Weights of a small GPT-style language model, trained from scratch on English Wikipedia.
Architecture: LayerNorm before each block, biases, tied embeddings.
Training: a variant of SOAP for these matrices, 118M tokens, 3595 steps.
Each number is 128 + 24 x the weight over its row's rms, rounded and kept within 0 to 255. Layers, rows and columns count from 0. Numbers have three digits each. The size before them is the row's rms in percent of the matrix's.

# layer 8 MLP down, 256x512, rms 0.196, rows 131-181, columns 384-511
101:122149141117128139154129139132151121139129166124117120124113104121125103121139145132092158102136108161104158106145141169112137117112177186145079164138130163176159120111117141144116142130090106110145107126152150152127119127138136177097162161140103117135151137150096170099114101148115082126139134131111125119141139151123148139136097131115101116159132125075119139103134169131134145167107
101:139083100114126165159062104161103139118094133129137164115117126131154163068092081163114143095107134150129136116101174127096130143098089107145131145114117114155148101162133159099127151150164156131150154103135113105152101061122121124135099132137135144133109121086155098127138146147172099132152133152110135149113117133127149121063121139155139143129133113133087158143145090122152162149129
103:122102094123199136159127136136129106132174119117119095121136162168128159179093145131154097135168108132112114143093154105129083134155121146130101098136151101165086148135108122116152161120123155099140159143165153131135188109120099124131093167152099152143111081119121122145093160117168083084119119097130134142148161128119124093125171089103129124179155119166082173150172129149143125145167
104:129137115111128099081127131122129149154107170177125111172122130103123124181166146142112115126117142096109148122147117132126095103123089167147105111160079089115152119138146152122133139125135080126145116125136139146132127130058101124124122141130122153130171153114121086161120161148087097118135132120121123132118152119137127123110101138110109115136122093131114107110100140129104123083121
095:107116137120101162105136158119149114134115143107114139114143127103123159142134187142164161166125123141138133102138144126137095149105120103131172170114136091090128096153141141095119126053131126129159133112127086121088175138091127135129185104102121153148104123091093174112150114136096111149098121132148095104098153132126097115119064115142122102133135105098120141099121143153126105117112
093:120137168135117152114088140140126102133098119137131129164149087148111123199168094110162157148149106186149114096117135090127092110100149137134149115090129158140116110106126092136147168129134121139088177127137129146126128147157106097161136145088095134145146100072146175120138177151098103134115123120155092103101118122063134117136136133129117132144094190154120132105124107148121127160139
092:109186136173146132140167108104146134172111140118122114166100131089117122114165184109120133137143131108127132168115169109117151151113145132113135149142122091132131103109169130147081153093130118119116100091139125096108105131111122098109161148110157163133132135126144148137126134151083206079172144125128135152097133126122119060107139086132139137129094056109109146158120106126134134141140
097:151149119088144090158080090096106113070147163164138091105132153119118147119112151179089136120121113158130134104142162118090096158127138117104116154117158163133144176122110139151131112156098164083124139126095108111147086120165135130150151153130128111090153107116175139137104153167145102137123105098136110115142149129138142123160122110107095132161115116115101156161127124171144162154114
103:149137136117115143156123122133109155117145170123110138101144134111126149157145092112100141139132126121127107114138141088093099118108151140134103112116173138144143159112116146149079141119135131116140130098160135147111093150081147134163153120160116132094112149130148104129111152110111150145139123111148110165131154124142103154127116124155130119092099120126091102125151122156118150097167
103:092108130135106139110116136115106124156131117146127120136171115114107152146148129134127123127126112182090133130096109121121119118106152128089117112165114161156165112148113148132157103130122104099105126105138113131101079100140104186135103121150078128132033150147130092143102126123114134138154115127117127103109121156106101103077183139105144103132136175131118116095134116112134160127123
097:108103135097117087119100137104124124153137180106098133179114132149158147107164138136121094094128118132153157140162139095096122102174131107115124162133158064098135120145104119129133065116128119134121107146125117118061122132106182132125169151133120082078115098148148150134123131104159108113158101128112047084140113110114148145121132066131150093102085156118092163177125137154150143104133
097:096079127135125134145151139107094098137127140097092165119132175125131117128105138094188133113082137090186167135085074104162157124079122131116118129120142097136140093127122113092100165108131094128104122091197130121091099130138174160122130118131143128164150121104112110143127126127099183137161115152147136094143146082109142107104181127111119172146135119156117109163126113138125089118118
102:121121146085153148135075171125123131138141134149111093130122125175133149138145133114131174144139132135156146135140154090140088115149127114184120185121146117142100126148163133123121177148134130136166149130109128181157143135112130086138140183140119067145144057123131166117106155102143138109170136114154133151140129096108162147169119177137161109130085158143120131121124094129126128155121
102:165150139103167093168182158158133120171157142094127136181121151121142147070105124119160066092119173106139152121148120104186123135163150143144122173125140086118116134129132146176132119103132138164192142104137110154136140145104165132127101158176141160164098152136178133142145100122133146112177155125098092127106125132116124112124142107136106112091167141122159147108155128125147102179119
101:106075147128110110144128099090133100153186079115143142136133082113125129120105136159136097142123136086200134129153123180128104133185110122153125111139099067123166143106157125128153090117115184144095128143124100134121095118134147150115125117118167083123081124115133165124114122123134134142104125125118129132113114165104120169099124132082147157177154127116125095078155129149139142151123
099:135117128079096075098166143129114122087171092083095145143102109148103125101138111111145119112144098107158111127114106127116142151091152109173134108107153121139133108121139125126137130136132096115170115112141189113163084145140072158132129139163117073168080086121128119148106119133119141134144172090169113104126141131141105144171104071166153141098141110136104141131112145122116096147092
099:124131182154116135149104135128132176107116125129142145152115116171140115147146130183095139151128114131097125147157108108139127125117174124146142151150102164152147138120115107119135172072130124168152119091131150130115095133123140126150129083119146135080128122121154160154140112131149138132115105099168102122125112128119138091133134115127147149117147142102168144121134120112132077119119
097:119109166108162167096111125095128142119103158150123154126127137159091143107088107136099123148093136117152133133104142140135111142153147144105116110137130121112125133159112130117141111112070143174139147133144137086123112192099091107148127175116148143141135082164151152102109135109168058128156106165104118182134105132122167181095083122109133116131122161097163158134114086159114106099142
098:155122114100134148146093158128126142137159125112123161131099119177132101124163129133143098157180112083114097111151107104153125148122105118148131107124149119082125130098163150108111106140161137116141131108114131147150132141131135086156174107135118066136139078101122170124142098098105137132100071121130145126137165132125116138158077128146151119136126127130149084135092128137138129096084
103:107166128119120118139129101142129121125117150121133070098116103115159158139089153148118107106170093108118103142127132094136123144113099134123134145156127106149110126072141136068128104151127105134129113106124094100116180110103133128106121100151111118123065134126138136140154104156099178122114082146142143113144104141132133105111097128140107150166169108132161163110148152149106114158094
100:114154119119113123117148111130101109151069148175158110119142100089121124098126132137125109139128114095104090156138105152120174148101116133134143143159128078113146094106154139139129073086142105109120136146102111052107120164107120113103132134159147119113137118106126093130138120145087108131116116112162104126130169132132109094160112127126114067133159167165153085140158142135160150167108
100:152109146129143103145103126127129133118144175170121144136078110123093152093112148119119148130155114134160140101119111138111115145116097153061128139158103141127115164115124145120155115145136073179193119148158110155122153113119169179150126155102144114173157123060135121084116136104123134139103124154124171154146135147175121125131140090095136110137171120076115111130133127109135087103150
091:123154114153134115112127098110096150115103086141136126129139146121130114128101140125166116132111117137112137121095122085152152143121113139102129161127160113134127095121108107128117113122106141095103089127121111133165146114129115125113150101117114095135120128114119155120141133090133137144102115152116128147113085113148135133141092164157102134136107162172119099129148188153138088109148
108:132146107124116119106132088126099142116138094141116121087128145095146129102160113141143100113173134090152113120133099109072129094122129096143136146150149099133132139093111108069095156139107119145126120130115142137123107142101116133085160154134118125163169146120133140129141141122102156121068086105135119127136130086122114128091118122156144143092129151145126156104097065108154092114101
109:132098109167106168112142111173145143121118116131125102171193171105129159137114143147146144141132124120110097114124140148122143130054134144107143093128136124150149120122150131114105121159159144126094115159141118081156178168188119138075167151177091139079108127138144120124136118173135098107157116118148132131116142095126116160141152101133154161116084117097163131109144088137178129115123
100:102142145128082111141179154120119173157129086144133135112163133155123110173168130118122122113107107139156115120119125129141097154111103126128111127108123112133119130157157144177126096194123080124112127114120108088167130109154120185098132159115125128117113110141121082119132144131082117145111147126154114154101125088098149137105152168127119086138119097128109148116125129155094120120134
102:133108105158140097116105108151133132147130137123108137177147165127127140104115127114115114119117126135200084124147114158109158130157141144110140083132159154116114156134146130094103140176189153141164089103181162117169127173120123154115144149152157111151135131161125148124152129126137129152131129087115099119148146168094109138109111120139126110109105162126128119162168106136103141080143
152:127129137124129100104153131095035080167134142149131153137106088099158127128149142151112130147092134139125090159143123127101135100104103090107061093116106141102130108093139109132120108117093125152091128115122118121115110194109134121082127083110148111087130121114099088169160141131115122141126121159091120124069084127164091154164123110140155115090131136119117130171133144122150128124065
093:090065137123146119160065158116148084063120113123185131165157122155112117118119097119143167136117152154148130102152179076149103109078124116121135137177124129116123164160116163106115140116084108103092142145141142169123109135141122143159151127081140103124129150126099160159107137142120154121151109145123110145095118153094140116129129136125139132144139137096157116125116168113132115101108
092:106142126122135106152132108126132146150168100154151160184111161093152124117131117129126129131169107121159156103128126120122119112138096151152130119110125141128086126160147140132143155189154122095129091126115153141127168160139156115138106155126127151131094116077138160099128124127135157138130179094110154128099097088151134091142102102137117120127134134100105105135160122084129140110121
101:135143128134112146151111147176109117128117158138111114123115132163141107138136120102148158155130164114158157147136116136115169077137110114110129154110127178097125156109127153136135092142123159104153128134103157144131139130159087148151123140145169103105139187121132133102166125104095144149117099110103137093156144126151108125106139124173127148141130160123165081134106113136095137142107
092:082109167115138118096121158081140139143147144148116111172108120152143140145119145148141175161149097131133102112153163153154144154118108129133142106102106142131101187089128131153110097123124113135106142122144143147148107088135086123177102134113129135094163131089191103131138127118145138076132132124124115125155133154147107172143107114106099118185120158101084161139123116146111173122140
102:124150094143136139168117115147125163147128140155150175162139184115101143157115132095109125123142179158092141125145137144115163117133107150116140116154162104129130112109153127108127162115120141098128103136179148130119129116081081157137144118107133130137129188123135144142194131159153129150173137144135142086127192130144145064108131132169145131129116117133164131151105113135155095102117
106:132129131107121147106116153137120144150076135132135118127092171154098126108156146148146116143141091133106148117117110169115119083113132137115148150109074102112124134148113176122101116141144163148175155144137103105121149131129163106111126122112124159149115107147156153159131089126122143111114154151118158139121103097074141139173123121122113132171150112143109079148111114171110085139110
099:164083133145076138094129137166165092146112135187121094117160127131098114149169168112133124096175179136174073145064148117127106115157104149084108158138157194125193150139112127122113128112131112101124140103170151126115048102158100105100161124136121104167133099157133163135137114159129147100108105113107125135135175097122149134115125154110134149131131154123121145129156121118149133135140
100:156110095152102118132137112092130134101115153172111088112128131092102125103136121114113141120114111114121141142103122110079173128128107148109143123133150149141120086126144131123157131120161130122126118136126119140121083192111133122155150130139116115156119131118110127127126137130075180112122124134136089160140063166081107176129129115084127173131090126118091150131126172108130133120121
095:103142134114136148152132142121147109130141096063106076121149106116126088139124132120107143102147069153154128105164105142116157127126138128113121108137116134130137153140166098152148164144141133162166097133105134128180098136091102151123114128111095142118133127122118141088111141167156175087119157128133076120145139098116129148096126103106136102129093128124054129094145135158127118121147
105:123173167163125082074136162100129142135106139155132155133103128117136155137154079117113150113130131074084104152127140132115119101151139110124116137138153134148114137142168144127086122126152132088146131154085131128131141116174112128141122118123124131122147109123124107127117105079128131112094098120146084127117092166152185171152131123144132160133125127152129127148123114132095150100123
100:137143147171118086092118197129117157109103137149149151140190132107140114123142139100133137109116127141148131164122114096104125149117140152108168158129118157122139121118135120107139137114080121120106144096113156138137182087141117125109162136100147094119155114077117113120128098133130102112134133137132142149096119082156084145131143141150135107111180129130097147139124101164140131087134
101:138160104139120186149142145107118118130126077150130120152139111118103172096154085086135144109142107110109162147084136131134139078118148118122091121063138116148112182157113121099141151146139135144073102120130151094111154081139174128125153104109119139081111104126124109130146093123169164152072067113112098096137079109115129152146129135149111125113123119135108122112130137113128124168123
106:161148097120128119142125107138149114088119128171107109142101112122118117110156189114129083082106120113142135148108114120149122123111121141109112107112133130103125119154148157086086114106160133106138113107165117151154108111126124133167135121169149143122104161108113135141160113175105114116138109106103086140156151144142122147112135098099090125125116214118088122170110124107164136125109
101:090121101136136124114157104130133152189101107149084152090161161098136100158110120120117145142134128126172137139149150122125124129105105148149116121114161145164121127109153137134167126142111151139151112111085069131143085193106129114111144153127101139141112144128132123129126137164126124134166156141095123124101139162162114071152156122139159169128106126091141148201124124125123138137103
100:155167133132130115131141108174126140093152091164123119136112111101135126140143134160135125114127118147134106097162149121135096088128122184122129092091144159105109092112110144139175104157126168112129107148133130122133140104126119142135130118131119129119119103118126104171156085130059101149153130135150118145149115121085138164095111152105125147135094128091091128168129109146138105123105
095:096135128125092133129139114126138086125105101124107151130146130127122133139174130142128126189134113143114099088115124176120148149115140138157089134099174149137126124153085127116161125119136129115087123115137123143111133048099121138107147113107132140062140140127118132152108106124133177138106108145149124101125174175169095179092155154112123130095102094103163101137130115145140087108144
101:118148103137119111121097132116141153131173090142139180142118122144096140114148156132090095098131139138156177093131137146140090107156166111109161168140085128157125119185141125090172116155107120112138112122163154104131145137068116148163150164097144131126092131156132127104119134157134120133121137108122168099153118133149110115137152100167176125134141159124090124069098101095147144160147
093:125115143115104065104097127133125095116108144112120158119159111135164137145176129142123124132127125131134115129164151155120140136131143131147142108109177122099152100147137067104118140142123151098155107153144130117160128123083144149100120144135127117103123076158133108147137122127095118094124137142178148117113177138087168157098162149090191112124160104136169089096146126108147112107133
099:127123136153167101098154087146143149136088164097158117100171179143118149138110135144129119166115139161123143113124122160148154131147109113158149116131139094126130123139165174135126139132156139130115165116105085117103154132148079096099124140115164071133142179119119091137134120117125119100120167132116125096122124133126137115176118116131108140149109144132152121142097137108141107097141
102:153107139155136146114143113105141110107126156120132113114114120136149112174147190108145136108169146104157116109137128154118143108121126137153136141144175120115105182122152137159130187111095161114162060142106107114104131179094130116107144137163129168167091150154146162110073156099113183116161123115169163129165139163136122122120090131106155163112110101136101133142137118138121140116149
105:117132152100097143123135169135143132074186123161125180071105121106097138128094138141180125114152093158152111119120146117112120132135128165112123121076142143160130149112154141147163093127120142100117140123135142129102134111138142091152110115144124097136113165148137098113100120139138124128178121085136141164141152135114149148088103158099106106131113201137147090107171119139112144156127
098:136131159165122125112111110125153144110148162129166134122137130126142134128146118107130121127125142129168132091094130125097137140138132138180136130183151136085113138168117127101137140118169097114141122139076137126133134154140118138104151145095171156136152138141144150109119144116165088160141149132129113129150127108161098134150136172112166142167130174098156133126119105123140138092144
094:131148134105083109180148113066121133124156177137157083090123094161122088131158129154101145172154119141108104082135140129112097134140126140109093126136140158144129147105112166149125146097111135143136133163164152118074085096110134112157145146090094127139121123153142133126130096142169110125133080102136114084146106145144173153102165140099114157118129102159097140146135152116145105142132